config = dict(
    norm_eps=1e-06,
    rope_base=1790.0,
    parallel_block=False,
    init_std_qkv=0.0341,
    lr_mult_up=0.638,
    warmup_steps=366,
    doc_mask=True,
    train_tokens=341100000,
)
Each number is 200 + 30 x the weight over its row's rms, rounded and kept within 0 to 999. Layers, rows and columns count from 0. The size before them is the row's rms in percent of the matrix's.

# layer 2 MLP gate, 832x320, rms 0.0521, rows 160-176, columns 192-255
095,215,163,196,221,185,201,228,199,264,206,210,213,231,177,170,204,196,228,228,193,172,214,167,220,210,221,204,176,209,221,211,214,229,196,202,156,187,141,187,170,223,239,217,179,160,219,202,215,194,234,208,196,171,242,224,242,198,251,149,152,193,173,170,219
098,171,137,229,255,191,214,230,180,193,209,158,165,212,250,191,267,194,165,139,169,166,201,203,225,162,177,204,209,187,229,181,114,221,229,242,170,177,238,199,166,163,209,193,203,191,237,213,149,204,204,161,193,167,213,202,151,188,205,186,209,185,236,252,222
104,180,189,214,259,229,199,160,174,227,140,162,185,214,197,226,214,230,216,188,161,213,167,178,224,189,194,208,172,214,222,190,162,183,242,191,199,217,166,217,264,201,209,175,209,182,220,202,203,149,144,142,208,123,196,221,258,181,154,143,198,169,198,132,209
108,207,160,219,164,207,188,167,218,179,160,207,180,202,179,233,164,226,223,147,190,244,215,224,226,192,232,235,193,170,220,191,180,235,224,238,179,166,171,235,221,168,223,187,188,178,198,181,202,216,249,221,173,206,248,204,195,181,231,237,267,184,205,182,190
090,168,210,206,206,198,162,227,178,242,227,155,226,219,219,138,201,178,228,191,205,216,211,234,246,155,176,253,211,218,228,170,181,151,212,233,154,194,210,151,210,192,182,236,225,180,183,246,194,235,184,197,222,149,211,149,168,96,202,218,181,212,239,218,221
098,229,190,178,233,231,206,240,244,193,158,157,200,233,237,189,211,227,257,142,164,159,204,235,219,160,217,191,225,256,171,168,164,172,227,227,181,279,174,211,197,219,210,168,245,178,201,217,205,195,199,144,168,144,270,183,180,175,236,263,160,183,212,135,167
103,216,156,167,169,210,201,171,151,198,190,181,176,238,225,220,197,149,188,219,231,192,205,261,222,182,150,189,206,201,198,186,186,171,227,191,193,206,182,210,195,238,188,195,258,188,235,256,202,213,195,210,205,187,244,219,196,180,266,219,122,206,197,194,277
089,173,198,165,190,210,166,207,248,190,228,195,206,211,210,164,152,196,239,177,226,183,188,219,242,190,188,222,161,232,187,165,231,189,200,233,206,172,180,161,186,224,171,236,235,206,166,209,208,173,207,196,215,262,198,177,187,180,125,187,265,197,239,166,211
101,183,161,194,187,195,184,194,145,258,149,199,203,199,205,172,225,170,264,161,191,176,188,182,199,177,241,249,152,183,175,163,174,163,223,215,196,183,209,218,246,255,226,193,213,226,185,178,209,176,182,178,168,197,238,196,238,225,235,152,146,181,201,187,245
090,207,219,182,216,209,161,268,174,261,204,250,197,196,225,194,219,224,172,170,216,172,194,209,157,265,183,203,148,206,233,223,211,171,223,194,204,221,122,204,175,174,186,256,152,222,209,262,180,223,162,191,154,148,189,225,228,153,214,177,158,244,216,151,223
094,200,184,191,201,193,197,222,220,213,186,223,190,194,244,196,127,180,273,214,185,190,210,185,177,173,199,227,194,174,187,227,204,184,214,195,191,222,189,168,162,186,198,230,201,155,211,240,179,237,190,216,144,170,231,187,178,208,215,222,250,187,166,144,210
105,234,139,154,192,209,200,229,202,228,155,198,228,253,251,167,222,230,231,212,204,223,188,213,260,209,204,223,203,196,197,178,174,171,222,265,224,205,180,216,262,220,214,214,220,173,239,193,185,216,221,230,164,166,232,208,185,162,135,204,180,194,182,204,199
099,212,169,201,169,207,239,159,211,186,213,227,220,234,137,236,181,253,195,246,235,194,219,196,203,250,212,205,208,247,123,251,186,169,223,229,194,218,179,177,222,234,162,164,237,175,189,216,186,224,201,179,245,217,215,264,203,216,152,212,222,167,152,198,170
098,180,181,203,176,194,222,191,177,180,205,217,219,208,259,181,178,214,181,279,211,200,203,219,189,228,254,157,218,189,214,203,219,197,267,178,219,233,204,194,177,212,241,210,162,221,259,186,193,214,217,215,202,194,165,176,200,235,241,163,176,204,217,132,244
098,143,193,178,243,209,190,211,236,247,151,249,192,224,266,238,185,248,214,257,131,247,222,192,214,139,165,227,168,166,212,193,167,181,211,215,176,167,163,212,226,172,204,248,174,208,227,266,197,199,183,165,218,157,163,199,180,237,233,199,185,241,200,236,213
092,203,163,191,212,206,203,266,207,246,145,194,159,204,233,184,225,237,216,266,133,196,270,204,236,178,212,174,232,204,211,187,184,125,249,201,158,210,167,189,240,239,174,220,198,160,170,213,201,213,173,180,122,199,160,177,160,122,195,211,147,180,246,167,180
102,237,231,218,202,205,153,208,221,233,101,188,211,211,189,222,198,231,236,220,201,247,163,210,211,186,222,178,202,187,195,199,184,158,222,224,180,145,189,182,217,190,168,179,199,212,193,243,211,195,192,172,196,178,228,206,222,199,194,201,216,177,192,201,209
# layer 2 MLP up, 832x320, rms 0.0492, rows 160-176, columns 192-255
095,182,240,202,209,190,164,189,240,232,192,241,262,148,195,196,209,226,199,210,170,219,200,181,216,161,194,211,191,207,171,261,204,166,153,190,176,174,233,237,232,204,212,167,177,196,147,216,174,193,187,219,206,177,207,226,178,241,162,189,209,169,193,182,228
125,201,252,211,193,190,194,176,163,223,213,194,195,205,231,139,121,213,237,271,241,202,200,200,228,232,209,190,228,214,202,200,201,229,200,191,234,182,166,197,294,240,221,166,198,213,180,165,198,213,232,198,202,195,247,162,223,184,186,252,235,196,211,213,136
107,241,176,233,196,203,214,262,190,251,237,295,210,244,233,201,232,224,247,136,213,187,191,189,186,193,222,126,195,148,183,208,212,196,194,183,158,228,217,164,286,165,186,161,216,213,253,189,198,188,86,207,205,179,212,191,205,193,211,202,155,195,254,193,192
106,205,192,200,222,207,217,124,211,183,180,223,211,208,205,202,213,194,246,169,172,227,268,186,204,235,198,147,244,194,229,213,154,201,222,186,183,184,91,224,227,216,187,206,208,181,202,198,222,240,206,169,237,188,167,210,143,216,208,173,151,189,225,194,221
114,207,227,175,205,194,173,170,226,243,210,133,191,237,192,195,169,239,208,222,232,195,181,229,211,166,154,268,188,202,194,172,198,198,124,183,254,177,217,236,201,163,187,196,195,194,153,197,184,199,138,204,185,166,186,197,208,176,201,247,197,175,156,256,211
097,204,121,210,225,179,145,166,182,221,148,230,204,177,187,189,195,207,226,189,223,220,183,202,162,224,165,201,218,161,197,215,182,225,162,261,161,183,260,233,218,205,166,207,198,168,207,263,201,207,178,189,216,186,180,234,178,199,230,175,197,185,202,205,269
100,210,216,192,213,221,199,172,220,232,236,202,216,241,259,223,227,214,137,281,175,151,229,176,262,213,187,186,212,190,240,203,161,267,182,173,163,217,198,203,179,227,137,223,215,164,226,236,210,216,264,174,187,215,226,216,149,218,184,197,190,201,217,225,211
094,161,205,192,253,203,198,201,226,194,152,185,197,217,209,231,223,211,185,155,178,200,167,169,257,224,217,226,131,197,221,212,203,177,194,216,191,176,255,233,212,245,197,184,168,165,216,213,207,237,220,193,240,157,216,222,191,192,241,210,236,143,192,216,215
103,175,183,231,193,168,202,197,248,130,193,176,156,209,216,297,236,171,191,179,175,208,250,166,208,173,199,212,227,222,199,169,234,208,163,208,161,189,281,204,211,141,192,206,226,192,187,210,205,180,211,183,218,211,213,130,221,208,197,194,219,181,233,197,197
085,153,134,179,195,193,207,139,216,125,210,200,173,207,196,232,207,232,243,229,175,218,183,204,193,115,167,171,242,237,172,136,192,215,201,171,170,225,192,179,177,223,211,173,215,161,215,212,191,202,215,231,247,211,262,251,195,172,176,196,192,170,196,186,210
092,204,218,208,177,209,207,209,231,276,229,202,228,246,228,205,200,173,196,239,199,166,173,190,146,201,250,232,218,258,228,222,153,226,183,209,203,218,210,192,217,193,223,224,186,204,234,211,184,218,146,201,182,222,240,175,199,212,157,189,186,223,190,188,250
102,216,231,244,173,198,230,227,147,147,205,197,194,206,194,232,190,158,197,204,176,201,173,173,251,214,138,210,164,220,218,161,216,183,219,174,150,197,200,163,151,207,185,199,171,241,206,254,182,215,189,170,206,197,231,268,234,260,251,178,139,245,148,220,200
101,183,239,157,212,212,210,244,185,214,185,220,169,232,212,161,183,178,164,231,173,197,202,129,279,205,225,283,221,182,148,148,186,157,217,208,221,169,192,201,223,219,155,201,225,133,206,215,209,230,234,206,188,142,178,145,201,177,208,230,161,188,192,202,166
101,156,154,164,192,196,165,204,226,196,195,194,159,203,222,213,203,186,209,174,171,185,194,161,264,129,217,284,173,193,212,154,191,170,215,188,212,172,216,182,216,171,210,207,255,150,194,217,188,149,221,203,218,230,202,168,174,200,214,184,259,189,165,219,214
102,198,175,272,260,177,235,198,196,270,192,186,225,196,159,295,175,194,150,208,202,216,250,206,217,118,192,200,176,200,184,225,191,229,152,169,247,219,178,173,206,135,206,171,166,198,176,211,204,209,192,156,231,194,130,167,215,167,143,195,168,237,192,178,111
095,180,212,210,210,152,187,203,152,230,147,237,218,187,241,223,184,214,217,139,173,248,216,257,165,182,203,209,138,191,217,166,215,226,272,271,184,202,224,207,201,201,185,235,196,153,253,192,147,180,231,199,180,190,215,179,235,213,230,196,214,197,271,234,269
099,188,183,200,219,188,174,150,175,214,191,181,206,181,233,180,239,160,170,148,167,220,237,204,243,193,176,213,196,191,236,184,168,225,199,241,178,238,236,210,172,209,203,204,188,211,206,134,196,215,262,181,254,163,188,205,196,210,228,182,241,163,211,179,195
# layer 2 MLP down (transposed), 832x320, rms 0.0674, rows 160-176, columns 192-255
094,233,222,187,169,164,177,190,174,157,210,149,209,151,233,200,197,214,183,228,181,194,223,220,197,171,189,144,232,234,173,197,219,146,209,254,226,166,229,157,152,201,241,208,213,237,241,270,165,213,166,219,205,218,248,219,203,220,203,204,215,200,180,203,175
138,202,263,182,160,177,165,198,175,213,190,178,140,217,200,123,168,205,230,231,230,163,186,174,259,207,177,229,217,227,217,208,194,190,205,223,196,191,178,206,269,209,246,179,215,191,214,170,191,223,221,200,184,230,212,167,207,194,162,202,190,170,218,216,153
104,239,235,240,189,221,214,191,206,209,163,200,193,212,178,246,183,168,240,162,127,214,157,247,176,188,206,158,186,174,172,201,211,163,263,137,206,188,161,201,217,239,227,161,274,169,236,233,251,210,207,147,206,181,244,205,245,233,174,167,195,170,225,191,168
105,232,197,222,191,184,241,215,237,249,232,157,195,197,178,222,176,199,189,170,184,221,190,218,260,214,233,231,178,195,218,226,202,192,208,168,213,175,172,198,186,180,195,200,174,159,144,169,265,209,188,224,177,195,229,230,193,221,223,241,150,173,182,194,197
121,198,232,199,183,192,173,166,278,210,197,180,201,274,178,161,164,209,163,231,233,212,193,205,226,202,145,230,198,208,189,153,176,231,123,178,234,211,197,221,185,173,218,210,213,207,184,223,188,177,150,206,213,144,174,225,203,237,205,255,227,174,131,243,201
093,223,172,196,206,202,187,211,178,245,178,176,243,193,252,225,229,188,220,231,218,204,222,160,228,196,193,200,203,188,159,191,175,265,222,226,203,206,156,201,199,173,189,211,255,165,175,171,126,231,185,186,179,168,249,230,253,189,256,206,179,251,105,192,233
099,206,203,212,160,209,217,179,221,225,214,192,236,252,187,172,208,215,156,233,213,227,168,192,208,153,137,228,161,244,195,198,175,198,224,167,207,204,192,221,209,233,179,149,197,224,172,200,234,189,233,207,170,212,235,207,161,191,169,195,234,213,196,149,176
093,224,217,169,198,178,216,182,226,193,228,201,205,224,206,161,189,173,233,210,221,182,216,197,161,196,186,252,170,226,218,182,216,216,187,242,135,204,176,160,176,188,193,288,229,202,168,183,287,150,203,195,190,302,178,162,181,172,123,221,197,183,188,191,198
099,209,193,196,193,167,177,228,179,166,166,255,161,270,238,209,186,237,177,188,182,213,177,251,189,200,246,212,189,189,214,144,185,213,166,237,191,199,208,199,198,152,115,174,164,251,198,217,200,188,260,239,195,200,218,154,219,186,184,195,219,194,243,235,190
083,219,194,215,225,184,202,165,180,179,191,231,171,194,207,181,243,215,184,199,222,169,218,225,141,168,150,194,153,219,227,168,159,208,222,181,192,217,148,210,175,172,214,183,125,230,215,242,240,189,198,189,234,167,199,231,213,155,207,209,182,151,232,167,257
094,207,216,232,202,247,230,224,270,237,221,165,204,200,243,214,217,202,208,216,191,166,174,182,213,184,204,203,218,231,211,164,145,178,185,173,223,256,192,248,185,217,207,225,173,237,256,215,195,215,157,210,189,228,246,205,204,208,201,209,193,234,183,190,241
103,211,186,173,198,212,171,225,211,142,181,179,228,216,184,224,190,188,253,216,189,248,182,200,210,192,229,201,200,198,201,160,219,217,216,174,174,207,195,187,233,261,149,185,200,148,187,296,136,224,184,196,192,203,233,253,203,207,200,187,146,201,166,215,172
100,214,180,221,223,202,166,154,244,165,193,205,232,151,219,220,229,162,215,153,189,200,225,237,157,208,215,145,171,202,257,220,215,245,160,167,205,208,201,219,183,167,228,215,185,241,199,224,210,168,183,198,165,255,208,225,166,265,217,208,206,198,233,197,214
103,248,204,164,154,214,167,247,211,201,181,212,206,225,243,201,150,170,165,228,197,183,190,202,214,207,236,168,216,164,229,190,183,195,276,196,232,263,190,177,196,243,225,176,119,201,245,227,166,221,229,261,202,224,196,183,151,238,222,192,210,175,181,159,231
104,201,177,218,219,237,190,193,159,198,199,203,203,151,167,197,187,205,239,140,210,173,226,215,219,211,186,166,241,181,177,183,231,211,159,161,233,241,180,173,158,172,221,203,226,254,167,150,211,220,188,189,179,262,191,234,249,194,174,233,203,186,177,231,166
098,223,186,198,235,159,184,250,182,250,120,218,185,177,245,166,214,213,199,256,153,194,271,223,247,205,190,142,213,205,203,164,192,154,271,221,167,198,182,177,191,229,167,234,177,178,206,188,187,214,148,199,130,151,171,170,205,139,186,207,146,163,279,182,174
098,178,235,219,259,161,250,155,203,132,185,215,177,226,176,160,248,202,177,203,180,187,220,236,200,193,177,223,214,212,195,233,142,212,224,219,209,266,197,194,241,166,143,202,112,152,181,163,246,204,190,202,234,184,200,141,175,258,189,190,303,171,231,186,184